Each number is 128 + 24 x the weight over its row's rms, rounded and kept within 0 to 255. Layers, rows and columns count from 0. The size above them is the row's rms in percent of the matrix's.

# layer 8 MLP up, 640x160, rms 0.135, rows 219-273, columns 0-39
size [ 89  99  95 105  99  97  96 105 103  92 103  97 104 117 109  98 106  99 102 103  96  94 107 119 100 101  90 101 105 109  97 105 102 102  94  93 100  99 109 104 100 104  99  96 104 107  98 103  95  94 104  97 100 106  97]
[[148 149 112 146 138  99 130 159 111 128 144 129 181 127 159 148 102 133 128 122 142 129 109 179 185 132 120 148 134 148 124 182 153  99 160  89 106 118 112 116]
 [137 115 177 137 156 141 140 142  84 166 146 112 119 117 118 153  73 137 167  83 135 129 171 102 168 112 127 150  99 189 115  81 131 126 119 141  96  75 128 124]
 [146 124  70 119 124 164  91 136 123 131 156 124 115 106 129 140 129 154 146 178 206 130 103 138 115 143 162  81 101 163 116 115 125 144 156 116 145 153 113 132]
 [130 131 120 123 130  98 100 127  84  88 114  98 177 120 151 150 165  92 129 170 152  97  97 118  94 123 124 148 154 170 129 161  90 108 138 183  90 132 145 113]
 [118 183 153 138 165 127 139 151 143  89 135 102 113 148 129  81 123 106 116 153  96  91 132 120 112 135 155 130 158 154 116 147 127  70 122 113 146 158 116 108]
 [137 145 104 126 122 126 170 118 139 105 102 106 109 111  92  95 130 152 130 124 135 115 132 184 136 174 129 115 165 130  82 137 137 132 175 159 109 129 124 147]
 [ 69 176 116 107 131 107 115  84 116 127 136 128 150  92 113 151  78 112 105  86 134 155 143 124 104 152 129 145 131 110 131 129 146 108 140 150 152 150 115 154]
 [131 128 102 135 155 128 153 133 140 129  93  68 145  87  87 133 104  46  66 111 115 173 165 128 109 100 136  90 148 168 129 140 104 142 141 139 146  94 136 124]
 [134 140 174 112 134 123 119 111 144 120  87  88 112 130 121  51 144 124 152 141 148 109 161 108 135 106 142 125  56 129 152 144 128  98 120 101 129 128 157  83]
 [129 109 117 126 151 126 140 117 100 165 151 157 116 143 118 149 136 102 125 113 108 130 146 163  97 116  63 142 108  84 106 152 135 138 126  86 199 114 107 119]
 [111 126 124  95 118 121 125 102 122 147 136 134  97 184 145 129 118 131  88 144 107 126 158 123 141 119 128 148 165 158 121 153 123 124 121 183 147 120 144 109]
 [ 91 162 144 117 118 153 150 130 128 146 136 122 155 117 133 118 206 139 118  68 150 109 156 149 118 188 126 103  80  88 112 128 100 123 147 119 139  95 135  84]
 [122  99 133  99 115 118 135 116 115 104  89 133 132 108 124 143 123 141 111  91 181 133 108 134 145  93 185 140 149 120 107 108 126 117 180  97 129 109 137 174]
 [121 136  86  96 134 147 136  94 150 170 160 129  96 150 144  77 126 128 132 157 165 112 135 166 105 119 101 124  83 145 117 100 138 130 101 173 178 164  99 121]
 [102 132 120 146 133  94 131 121 136  92 104 112 139 119 106 135 124 114 145 116 136 126 153 158 133 132  96 111 134 104 106 101 154 112 149 169 124 149 163  99]
 [155 141 166 128 109 123 117 118  76 137 113 124 119 166  95 124 127 154 106 121 144 109 111 123  81 118 122 105 123 110 194 178  86 126 125 111  89 112 143 120]
 [118 117  77 140 148 102 135 148  98 104 128  90  79 116 145  92 166 113 112 162 134 132 111 151 113 119 140 153 159 130  97  91 124  96  95 130 124 107 149 122]
 [123 117 137 120 134 109 111  65 160 125 132 105 109 130 120 103 139 124 115 125  96 122 145 155 150 113 165 150 132 100 103 134 205 116 127 142 151 161 175 105]
 [124 112  78 124 131 111  99 151 145 104 115 143 107 130  87 160 163 130 119 129 142 128 142 122 146 171 117  97 112 160 106 122 124  97 114 150 155 132 118 119]
 [128 100 142 125 110 119  91 147  99 115 155 134  94 114 152 163 136 157 125  97 153 131 134 142 166 146 147 127 122 123 119 146 110 138 121 123 114 119 142 126]
 [112 130 133 128 144 136 130 118 150 114 124  94 120 163 137 142 113 113 143 127 128  85 113 139 140  98 136 154 179 137  76 124 120 115 146 111 131 148  77 124]
 [154  81 153 127 153 137 135  98 102 124 135 141 100 151  71  86 106 122 145  89 112 124 140 145 123 123 162 167 138 127 118 121 114 114 148 142 115 135 102 135]
 [ 93 136 117 135  99 113 119 146 109 159 135 147  98 161 133 116 142 104 167 163 155 133 141 118  91 146 135 101 123 133 163 132 142 167 112 142  97  94 138 132]
 [157 122  92 124 134 110 131 171 133 189 112 107 137 140 129 107 146 148  86 158 111 120 142 137 170 120 117 151  94 104 141 101 123  63  93 123 106 145  92 154]
 [162 142 140 147 102 120  85 132 142  87  97 126 116 136 141 143 115 141 110  93 132 130 144 146 110 133 158 124 110 114 129 109 137 132 124 122 133 109 113 131]
 [ 82 126 153 110 146 125 180 131 143 121 133 153  88 153 118 114 134 161 135 179 121 155  68 147 140 138 134 135 120 136 152 132 123 111 155 112 158 129 107 117]
 [124  56 120 108 104 101 116 118 101 157 127 103 100 133 120  77 105  95 142 134 119 161 144 139 137 123  75 101 125 165 121 106 137 156 150 136 104 108  88 136]
 [121 108 122 117 104 122 139 105 135 150  86 119 121 145 126 187 152 119 103 146 132 153 127 123 139 137 168 184 147 122 115  92 111 117 111  95  97 101 153  85]
 [158 126 122 155 151 123 118 140 139 134 112  98 110 132 114 105  82 165  80 144 151  83 134 160  84 118 137 116 134 125 125 154 106 127 142 127 144 151 148 144]
 [137 130 116  94 126 118 121 142 170 146 175  90 111 134 128 165 155 103 150 101 104 113 136 110  78 114 107 171 145 158 137 132  84 106 138 143 106  96 143 117]
 [100 113 172 114 129 151 123 147 132 140 119 138 139 112 154 121 155 149  80 138 131 131 142 117 126 140 155 139 141 125 121 104 132 108 142 169 111 149 100 136]
 [151 140 149 130 159 120 109 126 153 100 166 147 111  70 142 115 111 138 141  93 125  98 106 140 134 124  96 118 136 132 131  91 142 131 119  74 115 155 106 139]
 [111 100 172  84 160 149 173 116 115 184  83 113 113 145 101 103 146 156 103 100 149 143 137 125 126  61 100 135 178 142  96  85 107 130 122 104 125 166 121 110]
 [122 147 119 127 102  87 117 142 142 118 152 144  98 154 126 131 102 145  53 120 106 163 121 145 105 207 112 163 100  97 146 115 123 125 100 149 114 139 123 151]
 [132 131 145 134 135 114 119 172 103  98  74 159  86 107  94 150  96 138 118  99 167  64 130 132 148  87 149 144 101 121 127 132 118 120 133 139 151 143 132 153]
 [102 126 163 160 185 154 122  95 153 141 115 125 115 102 125 124 188 145 109 130 132 103  99 162 125 117  78 153 162 113 163 107 127 138 128 175 146 102 169 128]
 [127 116 118 115 104 130 146 107 116  95 109 110 114  75 101 156 151 131  96 106  96 132 128 131 112 151 134 150 135 120 119 113 100 111 137 171 140  77 140  76]
 [ 83  92 136 126 124  84 104 140  68  96 158 129 104  75 153  77 150 129 144 109 110 123 127 129 122 137 160 153 116 105 132 137 155 125 125  72 147 105 117 126]
 [110 144 138 146 160 136 117 143 138 114 160 154 119 124  83 164 119 103  91 125 170 156  89 130 133 132 136 132 106  95 137 123 141 141 172 118 124 125 140 100]
 [111 132 102 139 154 163  63 139 142 121  97 155 147 132 133 132 161 113 162  95 160 127 106 179 111 130 169  65 164 126 147 152 108  75  82 115 105 148 113 140]
 [144 141 132 107 105 148 121 110 136 106 148  98 103 125 113 141 108  91 156 154 131  95 118 105  59  87 127 150 113 148 135 121 180 124 163 115 105 119 133 120]
 [ 87  76 161 158 142 158 135 110 126  64 129 148 127  83 148  98 109 141 155 123 121 126 163 113 173 137 134 150 138 125 136 137 137 136 134  67 143 146 135 152]
 [142 163 119 139 149 126  95 129  91 123 155 146  73 135 106 156 150 109 130 132 173 135 116 162 109 159 144 138 126 100 147 172 119  68 128 148 113 110 131 146]
 [126 147 160 140 143 119 109 114 102  88 164 124 119 142 146 118 103 108  51 122  82 113 137 144 124 130  76 138 143 171 145 184 123 138 121  89 134 137  74 175]
 [112 118 145 146 163 149 114 142 154 128 112 150 110 117 105 183 142 132 153 115 133 113 120 190 166 149 141 112 133 147 150 148 149  57 142 141  93 122 120 188]
 [153 120 144 122 124 122 103 155 129 124 154 149 139 101 196 109 110 126  93 111 140 116 144 181 160 112 130 117 144 125 186 140 104  97 125 169 159 150 146 107]
 [123 125 132 132 132 135 126 170 104  94 134  76 140 123 120 105 160  91 110 144 150 164 123 173  96 139 140 161 137 126 122 130  74 115 131 119 193 119 111 110]
 [ 72  81 129 150 112 179 132 143 101 134 114 171 170 124 165 139 147 111 120  94 119 121 133 123 155 116 135 149  83  88  89 127 125 154 139  95 119 127 177 133]
 [128 138 101 115 176 154 169 150 149  93 145 107 167 145 112 136  98 181 151  77 108 139 104 133 150 144 111 159 121 129 122 111 120 138 101 105 140 122  77 132]
 [169 160 105 114  77 168 117 169 155 122 147 116 118 169 115 119 131 134 139 163 186 128 150 115 143  91 144 143 136 124 111  79  99 154 160 101 136  69 148 147]
 [131 112 118 176 176 112 182 124 109 156 142 110 166 132 154  88 135 126 163 143 132 129 136 100 144 139  99 145 119  89  78 151 135  87  77 126 107 115 139 116]
 [126 115 133 134  88 115 151 158 133 133 120 137  86 130 132 110 155 108  78 152 109 133 153 161  95 113 161 149 159  92 117 119 119 116 104 133 105  91 156 126]
 [103 130 102 110  87 175  91 104  75 185 113 153 123 132 140 130 136 164 145 114 103 134 147 130 100 159 129 141 127 176 124 124 101 115 131 107 125 134 129 153]
 [102 121 113 136 117 106 142 114 141 156 117 103 110 137 106 126 110 151 115 182 110 107  88 149 134 145 145 111 101 142 117 123 142 196 100  89  99 179 101 125]
 [ 76 162  88 133 159 136 162 132 106 154 161 121 166 121  85 140 119 148 106 141 123 135 126 106  80  97 121 118 108 122 108 157 124 130 121 119 141 145  74 103]]
# layer 8 MLP down (transposed), 640x160, rms 0.129, rows 219-272, columns 0-39
size [100 101  96  97 106 104  96 107 106  95 101  97 103 110 107 105 101 100 104  99  94  91 108 113  95  99  95 104 110 104 101 105 102 107  97  99  96 104 103 101 102 102  98 101 103 109  97  97  98  99 104  97 103 112]
[[147 111 103 143 127 100 149 139 104  74 122 135 145 115 133  72 160 118 137 139 120 114 103 155 149 179 121  96 175 134 168 109 108 152 169 124 126 111 127 148]
 [146 160 129 102 129 120 126 135 125 117 135 176  95 126  82  95 110 132 130 111 151 138 146  86 141 150  87  85 146 147 160 121  88 117 106 156 132 114  88 113]
 [ 86 126 128 106  70 123  96 118 178 109 127 141 117 132  93 140 112 138  80 129 123 110 117 164  95 114  66 109 126 109 116 149  93 109 134 111 124 107 156 115]
 [175 146  98 135 140 144 184 126  97 100 147 142 160  71 182 114  96  87 119 105 153 125 103 134 102 124 136 121 147 172 100  83 104  68 148 129 111 172 151 133]
 [115 121 133 136 140 110 139 124 108 157  90 122 134 131  97 104 103  89 174 126 139 126 166 131  77 115 178 172 104 131 146 170 149 148 121 130  75  75 122 129]
 [115 146 105 164 104 124 146 129 137 159 149 104 137 127 110 127 114 141 110 150 158 129  73 150 168 118 126 155 136 178  96 158 122 151 106 156 144 145 119 131]
 [120 108 178 141 119 151 202 133 151 162 127 129 133 112 142 153 136 171  94 133 119 128 163 106 159 116 123 151 129  69  55 121 135 112 132 141 133 103  92 144]
 [153  81 129  93 114 132 157 102 115 136 157 144 109 143 118 141 110 150 102 138 146 164  93 159 165 153 128 128 124 128 143 164 108 130 133 113 128 141 113  79]
 [139 129 154  80 122 138 177 146 137 140  99 146 155 139 110 193  71 135 139 108 108 145 136 133 134 135 105 142  88 113 136 122 106 181 121 141 136 131 134 157]
 [137 151 125 137 140 139 153 121 115 151 170 117 170 135 113  95 169 126 166 121 176 138 104 129 147 130 111 113 103 139 124 110  88 140 118 158 136 110 152 109]
 [113 141 161 102 126  86 143  76 152  93 135 170 137  96  95 154 120 129 156 122 155 124 104 162 102 109 117 121 111 141 169 144 148  95 127 134 144 187 165 167]
 [157  69 168 134 149 129 126 116 119 112 131 107 130  90 116 121 139 133 119  97 153 116  94 147 128 153 159 120 132 119 128 146 134 131 130 149 128 118  99  86]
 [ 71 116  90 124 141 138 150  97 150 136 153 201 145 111  96  64 131 100 151 164 150 146 112 143 102 135 118 130 128 115 101 152 141 117 135 133 100 111 130 137]
 [ 90 117 161  91 104 123 109  97 130 144 117 143 104  85 120 121 123 155 170 168 144 111 115  97 140 140  96 130 124 133 142  86 117 184 119 131 151 131 101 110]
 [157 168 129 152 117 160 125 113 123 148  95 128 122  87 107 105 115 108 123 134 154 118 116 128 150  81  95 158 135 161 115  95 107 143 105 140 123 148 145 112]
 [137  91 131 122 121  96 120 153 130 134  96 157  87 159  95  80 160  95  88 118 159 130 138  86 147 143 137 105  83 143 117  81 140  75 136 144 170  93 158 111]
 [118 107 110 143  66 163 106 163 132 138 108 122 100 105  83 113 130 126  79 110 140 102 122 159 112 142 144 117 145 137 162 112 107 121 125 151 143 106 118 108]
 [ 93 185 124  89 102 147 141 139 109 160 140 165 114 152  62 141 136 152  96 137 106  93 149 167 127 167 112 124 148 122 130 108 137 149 154 142 142 136 114 138]
 [121 144 131  95 129 123 150 111 126 131  75 138 102 136 135 115 170 118  92 124 132 146 107  89 125  96 141 106 134 121 135 110 112 119 123 147 135 149 128 126]
 [128 111 125 169 146  95 113 128 116 117  93 101 136  83 113 167 115 140 139 110  93 133 105 100 112 111 133  86 147 143 126 156 134 129 102 126 143 148 117  98]
 [127 112 168 109 153 134 141 125 130 153 141 106 145 138 109 186 146  85 118 141 149 123 123  94 164 169 107 104 112  81 105 133 117 127 128 132 138 128 151 137]
 [154 131 106 121 141  96 133 109 113 123 153 120 175 149 125 114 116 125 126 106 139 110 117 151 140  85 168 131 125 144 116  86 113  90 102 104 121 141 125 156]
 [136 122 157 115 150 139 155 138 136 111  87 145 109 118 126 159 157 142 149 123 126 131 141 118 156 132 166 119 147 123 114 142 140  89 114 153 116 158 149 158]
 [133 130 131  92 165 131 148 157 131  85 115 124 125 116 119  91 173 153 109 155 101 155 165 135 126 119 137 135 155 116 106 150 158 154 171 151 169  92 115 108]
 [149 137 107 114 100 149 141 143  94 114 105 124 105 141 126 130 100 139 152 141 150 148 152 126 150 152 131 153 135 130 114 129  91 156 115 116 119  85 122  98]
 [128 120 125  93 149  91 111  85 126 124 106 171 130 144 132 102 156 110 121 117 138 161  83 126 143 133 113 134 112 150 122 138 149 120 149 122 107  49 134  85]
 [152 121 123 124 119 152 132 193 144 120  86 120  89 157 148 100 112  72 154 151 115 134  68  94 154  83 110 127 115 153 133 135 113 126 122 128  88  97 108  86]
 [125 154 105 120 116 174 120 137 133 142 106 112 100 119  88 163 115 140 142 170 123 140  80 128 146 125 135 143 106 149 159 119 138 114 148 136 127 142 134 174]
 [148  84  82 116 107 144 151 147 138 109 131 134 146 139 118  97 142 149 146 156 128 164 134 142 118 161 177 131 121  78 128 154 141 110 130 111 124 176  57 120]
 [153 128 148 154 125 128 149 156 117 127 148 149 150 131  85 115 102 122 152 152 149 151 129 134 134  61 126  99 134  98  82 141 137 139 146  83 142 123 108 112]
 [ 99 134  98 155 109 149 106 108 107 152 106 131 125 120 119  83 149 139 138 130 141 134 106  88 126 102 102 144 103 114 109 127 109 139 142 158 151 173 150 113]
 [141 145 165 132 162 145 100 126 144 152 166 112 147 120 106 133 126 158 133 131 120 132 121 114 126 149  79 126 103 112 144 125 143 127  94  95 132 124 144 122]
 [125 104 156 155 109 135 152 114 173 149 112 129 106  98 144 141 139  87 136 132 107 163 151 147  74  98 137 140  96 146 141 159 159 133 126 145 134 120 116 136]
 [105 132 143 123 107 149 127 126 114 130 120 129 115 167  90 133  99  99 119 117 130 134 159 132 177 119  66 163 113 133 141  83 112 148 158 128 147 105 130 132]
 [ 89 127 118 158 130 143 132  92 118 146  82 127 102 166 126  88 121 139 127 143 103 160 117 132 152 135 124 117 136 134  87 102 155 116 113  83 137 105 119  97]
 [127 142 105 181 140 167 176 102 114 146 128 170 151 115 112 158 127 121 133 163 138 145 159 168 118 123  84 136 148 146 177 128  95 148  88 157 151  99 139 119]
 [ 86  99 132  96 178 133 107 110 138 105 163 158 141 116 151 114 139 111 126 132 132 142 124 135 135 166 139 141 120  87 136  93 121 126 126  79 145 123 116 172]
 [ 77  96 172 148 151 132 106 132 187 153 132 121 134 121 104 139 120 120 132 116  81 103  80 136 130 123 112 143 122 163  97  91 184  86 112 137 118 149 111 119]
 [105 156  98  94 186 117 124 126 150 129 128 117 134 181 128 121  97 143 147 110 118 120  98 106 151 145 100 161 100 165 130 151 162 154 154  92 155  71 127 135]
 [157 127 108 111 131 119 162 121 111 151  79 153  95 123  85 108 110 137 146 117 107 122 126 118 129 125 127 160 119 136 142 106 119 104 114 137 139 126 146 146]
 [113 156 103 135 145 130 105 194 136 133 129  78 109 137 127 127 109 102 131 137  94  89  85 103 137 101 138 112  94 150 165 143 150 147 112 115 106 101  83 100]
 [103 149 131 158 147 111 134 164  98 189 142 130  85 120  86 133 121 139 187  96 183 134 150 132 142 135 141 100 151  98 146 135 155 126 140 136 132  78 127 112]
 [131  89 116 126 128 141 113 140 142 173 113 119 160  95 115 171 105 160  99 123 121 146 162 134 128  97 146  95 167 176 107 145  91 140 118 124 126  94 143 111]
 [150 136 150  89 150 125  90 135 103 110 134 121 103 143  88 114 124  91  92 118  99 116 144 100 127 130  72  73 120 154 124 140 157 133 144 120 126 128 107  95]
 [146 150  94 127 133 120 172 119 147 145 153 145 114 114 140 110 133 138 205  96 148 149 129 156 119 146  94 134 101  48 151 133 124 112 116 133 154 146 136 156]
 [140 136 105 147 158 124 157 174  70  99 126 118 105 131 121 129 137 136 132 139 146 107 139 173  75 107 138  84 155 128  80 150 124 117 116 117 118 169 122 142]
 [141 137 119 104  98 135 133 159 130 129 139 146  76 140  75 113 129 139 108 131 116 180 113 115 157 132 139 114 166 137 176 135 154 100 143 116  90 118 136 145]
 [128 111 128 115 119 135 115 128 142 136 146 154 122 127 122 136 171 109  91  96 100 135 184  81 101 109 142 169 164  72 107 129 125 159 116 106  91 112 133  88]
 [ 97  98 141 130 142  86 123 154  88 120 154 115 177 121 158 112  92 149 129 125 120  68 139 132 113 108 126 133 147 116 150  91 127 131 128 144  91 131 146 152]
 [122 153 134 163 143 117 118 152 144 124 118  77 102 133 109 172 106 134 156  72 134 161 103 109 124 139 157 135 108 153 142 155 138 156 132 135 122 126 132 100]
 [125 152 156 131 150 136 148 125 113 142 158 146 142 129 127 177 152 159  99 109  99 155 161 149 119 142 105 152 101 135 145 144  79 134  97  97 109  85  72 117]
 [157 133 118 117  97  79 108 111 154 130 123 110 114 116 145 140 140 152 135 107 158  93 114 128 129 110 120  91 148 136 150 145 137  92 113 171 146 132 162 119]
 [142 138 116  75 109 146 176 146  93 145 126 135 124 139 138 151 118 148 124 131  84  92  98 111 154  96 132 134 157  94 100 136 150 106 158 142 135 113 118 114]
 [135  96 169  96 160 133 131 124 152  90 110 127 137 138 132 155 128 102 109 131 149 127 147 101 162 151 133 129 155 167 129 100 163 140 154  92 153 139 126 156]]
# layer 8 MLP gate, 640x160, rms 0.138, rows 220-273, columns 0-39
size [112  96 106 105 105  96  97 110  92 109 100 104 115 100 108 103 101 103 104  93  89 116 105  98  95  93 107 102 104 102 103 102 104  94  92  92  99 100  99  97  99 100 101  98 108 103  97  98  94 107  99  98 100  99]
[[146 171 119 136  99 140 115 115  78 134  74 115 102 123  98  80 134 118 144 157 109  97 189 105 142 146 133 139 116 124  96 168 143 112 164 156 152 168 159 127]
 [135 126 128 150 160 149 132 151 102  90 136 146 153 105 127 128 124  96 147 107 121 168 127 137 155 166 157  85 106 141 139  87 132 121 139 128 156 134 122 107]
 [108 131 144 114 133 160 127  84 139 123 107 145 125 106 149  98 128 102 125 157 114 108  87  90 140 124 104 133 110 144  85 148 125 114 118 116 111 150 119 130]
 [124 168 170  88 115 173  91 101 124 132 127 126 110 120 159 162 158 129 108 133 114 115 122 100 107 141 123 162 112 153  90 126  96 142 151 142 123 145 121 159]
 [112 179 145  95 109 169  92 122 117 166 124 123 116 149 132 154 146 158  84  95 165 109 132  88 106 120 135 140 141 125 126 163  91 119 135 105 130 112 131  97]
 [150 153 119 169 148  95 106  98 127 134 136 128 134 131 144 121 126 138 153  98 133 117 114 124 120 132 127 105 155 116 168 130 128 133  90 114 110  97  87 115]
 [113 119 128 143 157 102 167 106 176 136  81 127 145  57 130 147 144  99 119 147 141 119 110 174 145 141 119 136 178 149 150 133 121 124 123 153 134 131  90  82]
 [ 84 101 134 139 128 145 152 108 119 112 105 140 138  97  90 166 104 137 144 128 116 166 133 116 149 109 108  98 137 106  84 119 112 148 109 133  96 128 159 145]
 [136 145 103 138 134  98 110 174 131  95 116 173 126 103 156 181 115  84 132  99 162 110 127 109 161 106 139 145 129 169 128 153 160 146  76 134 104 115 140 126]
 [137 158 171 121 112 165  91 139 109 146 106 133 104 122 134 125 150 122  49 100  95 102  93 152 125 122 156 147 141 136 109 158 117 144 117 160 102 116 111  61]
 [178 124 114 127 142 126 145  97 155 116 102 115 142 128 133 112 117 148 106 125 151 119 113 160 179  98 142 149 101 137 122  96 164 126 131 109 115 128 130 123]
 [106 183 170 135 109 144 130  94 108 129 103 131  64 112 107 140 145 121 111 116 152 107 124 108 127 175  82 171 154 113 118 163 104  97 125 157 143 120 120 155]
 [130 126 154 124 142 136 150 122 117  94 125 121 132 125 122 126  99  90 116 129 150 118 101 110 132 136 124 186 119 107  85 161 135 140 148 158  92 141 147 145]
 [143 108 108 144 116 159 147 122 104 140 130  95 100 131 106 130 144 158 116  93 130 163 144 158  87 122 156 149 108 142 152 147 124 150 105 140 131 131 126 143]
 [158 136 151 122 120 133 151 184 118 114 165 127 142 142 125 146 127 100 123 121 110 166 158 126 101 116 107 137 107 120 150  93 143 125 105  99 111 109 114 137]
 [192  91 106 126 123 124 155 138 143 132 157 129  90 142 104 121 112 155  81 152 115 129 110 130 125  78 126 148 140 168 137 118 148 133  99 139 100 125  57 119]
 [142 134 117 131 137 134  96 110 135 100 130  96  97  72 144 106 138 133 118 142  94  71 125 156 150  91 132 167 124  86  83 162 127 136 144 125  80 153 121 149]
 [157 134 167 148 103 113 127 124  84 131 121 141 118 119 135 140 130 157 116  90 109 114 130 118 123 150 147 158  99 104 110 120 105 143 173 131 150 122 130 135]
 [141  60 159 178  80 106 105 165 134 101 112 165  97 115 166 153 101 100 162 103 126 134 115 129 113 170 152 133 145 112 131  84 123 142 144 113 129 167 118 148]
 [121 150 175 122 140 115 107 131 113 145 133  86 110 158 167 128 115 115  86 100 153 114 105 107 122 123 129 122 174 144 125 116 133 109 163  81 172 126  73 125]
 [140 143 136 123 152 142 144 132 154 178 129 115 154 149 105 124 131 144 126 126 121 155 137 113 151 161 150 115 122 105 103 170 155 131 132 175 136 132 135 101]
 [127 117 141 124 174 153 159 115 112 119 153 150  89 108 151 100 161 151 176 146 139 122 153 158 105 107  75 148 144 139 154 124  98  73 137 149  87 149  84 123]
 [122 138  98 151 151 131 140 131 116 149 104 126 126 142 138  99 134 169  90 140  96 121 135 138 134 116  82 154 136 123 137 110  95 167  87 102 116 125 109 115]
 [168 140 140 129 148 167 163 171  86 120 130 169 109 113 109 123 107 121 138 109 126 122 123 178 153  95 158  98  56 153 158 112 140 158 152 104  87 128 108 107]
 [100 162  91 101 148 112 139 107 122 124 142 152 169 137 100 121 150 148 129  85 161 132 157 176 155 127  75 132 154 126  99 137 142 145 131  99 160 115 151  95]
 [123 125 144 132  82 158 167 184 149 136 139 173  69 143 130 145 137  96 116 134 102 146 111 118 110 129 154  88 123 124 156 160 127 132 131 112 161 147 133 136]
 [107 130 137  84  97 113 145  96 161 152 118 137 130 131 130 141 147 117 142 131 143 136 152 112 118 101  67 157 163 112 143 150 134 106 149 128 157 138 120 133]
 [145 129 134 114 111 146  34 105 112  91 103 148 169 104 134 118 113 127 126 124 136 139 140 162 171 101 112 109 111 133  89 141 111 105 120 109 150 126 166  85]
 [143 124 106 150 135 136 117 143 101 116 184 119 160 151 161 121 110 133 172 154 131 124 117 118 135 138 159 137 155 115 142 139 115 154 104 132 116 160 117 132]
 [ 66 171 131 111 101 141 122 119 126 104 121 156 112 134 111 161 146 156 126  97 108  96 151 128 140 113 161 129 142 159 102 129  81 141  72 115 124 144 177 114]
 [ 89 124 108  83 123 124 145 116 136 138 133 149 118 106 145 140 108 187 149  75 117 141 136 119 169 115 118 149 130 197 163 106  94 103 121 105 126 154 109 122]
 [114 132 140 161 122 166 128  73 114 158 131 128 111  86 108  87 141  96 124 120 137  61 137 129  99 117 151 132 145 108 111 129 125 147  84 130 118 155 128 129]
 [119 144 121 128 166 120 171 111 137 116 103 148 117 168 115 118 114 141  87 127  96 104 110 116 149 135 126 153 140 142 158 115 107 112  83 155 125 142 112 139]
 [108 131 175 138 158 116 146 111  90 115 118 124 117 145 118 133 107  81 135 123 101 147 137 125 130 124 154 127  80 150 121 174  83 174 127 145 117 142 124 120]
 [143 121 130 118 151 108 169  94 139 133 123  90 184 118 121 114 140 113 121 134  98  89 138  84 146 137 161 164 119 121  75 109  99 142 105  93 147 147 116 137]
 [115 143 122 114 141 150 131 140  84 146 138 102  67 107 112 167 163 138  93 144 117 124 113 118  77 150 170  90 124 114 107 118 161 139 138 162 121 119 111 138]
 [ 79 100 121 121 121 136  92 128  77 156 129 143 105 122  97 132 109 129  80 133  99 176 103 140 110 115  88 139 141 151 115  50 161 152 130 172 110 157 105 138]
 [105 146 146 128  94 153 147 121 103 128 160 158 100 144 134 133  98 125  90  92 163 125 111  80 121 133 106 100 126 154 112 141 105 151 172 120  94 141 136 137]
 [150 133 102 147 109 144 130 129 133  51 142 120 114 134 116 115 164 118 134 144  72 173 112 157 140 137 120 107  73 142 120 134 118 109 139 138 127 108 132 137]
 [161  85 113 138 156 157 181  92 171 141 100 128 155 127  87 123 133 137 141 142 166 131 107 131 103 115  98  69 114 118 132 111  79 157  92  94 161 143 122 115]
 [171 104 145 168 145 111 109  94 155 134 100 150 118 128 153 122 156 145 145 124  93 105 109 132 144 123 117 147 140  87 120 114 102 129 123 121 121 144  99  97]
 [149 138  96 117 126  92 118 186 155  92 111 131 121  97 128 115 105 103 126 126 168 108 114 133 119  92 161 120 151 156  94 121 119 124 131 118 103 141  97 168]
 [134 170 181 151 170 129 111  85 117 154 103 113  81 149 131 121 136  92 134  92 152 115 143 139 148  89 101 151 119 139 149  94 120 108 143 119  97 102 105 140]
 [110 172 160 174 140 110 133 136 132 143 140 127 132  92 139 184 124 167 167  94  91  86 136 123 108  66 139 159 101 130 158 148 127 149 107 118 135 127 103 146]
 [167 121 124 151 126 147  95 115 149 144 135  66 165 129 138 132  99 132 179 116  96 146 120  95 116 110 113 147 114 166 100 100 156 119  98 123 105 113  95 115]
 [125 119 115  80  44 138 112 120 121 123 149  97 158 136  99 140 146  65 138 134 124  96 102 114 138 120 118 156 163 103 136  97 149 120 123 193 144 147  68 108]
 [103 111 144  81 119 152 154 171  93 140 145 143  85 122  97 116 132 124 108 125 137 118 116 106 122 131 178 143 178 151 155 111 135 126 107 125 121 146 116 121]
 [152 145 113 157 116 169 124 122  94 164 117 102 102 157 122 180 165 131 102 151 117 153 133 101 180 147 150 173 164 159 129 139 158  83 128 136 153  87 143 132]
 [112 104 130 127 103 104 146  91 142 142  96 158 101 115 127  79 109 131 148 168 154 124  90 195 143 134  90 100 126 139 125 148 157 121 118 120 143  98 126 126]
 [ 92 105 146 175 146 129 131 170  98 152 166 131 120 116 115 129  87 117 140 125  98 160 134  98 115 151 138 114 128 115 119 175 139 152 116 154 124  73  78 128]
 [144 129 135 126 133 120 130 140 135 110 160 185 111 119  88 150 157 131 151  74 144 155 108 142  92 142 168 143 152 115 146 103 106 145 147 108 123 168 145 161]
 [138 168 120 124 107 165 117 153 122 158 119 200  63  98 193 176 129 132 126  45 166 124 104 118 112 158 164 112 139  81 127 124 141 147 143 122 121 128 172 127]
 [187  99 138  86 150 105 107 138  85 138 134 142 180 148 154 131 102  99 156 155 139 116 139 137 127 130 138 117 121 157 138 156 121 130 107 103  96 140 143  97]
 [127 165 115 120 128 165 108 156  91 113  78 142 154  93 104 149 122 118 161 156 148 147 144 151 144 110 107 162 138 102 154 132 137 110 109 108 123 127 121  97]]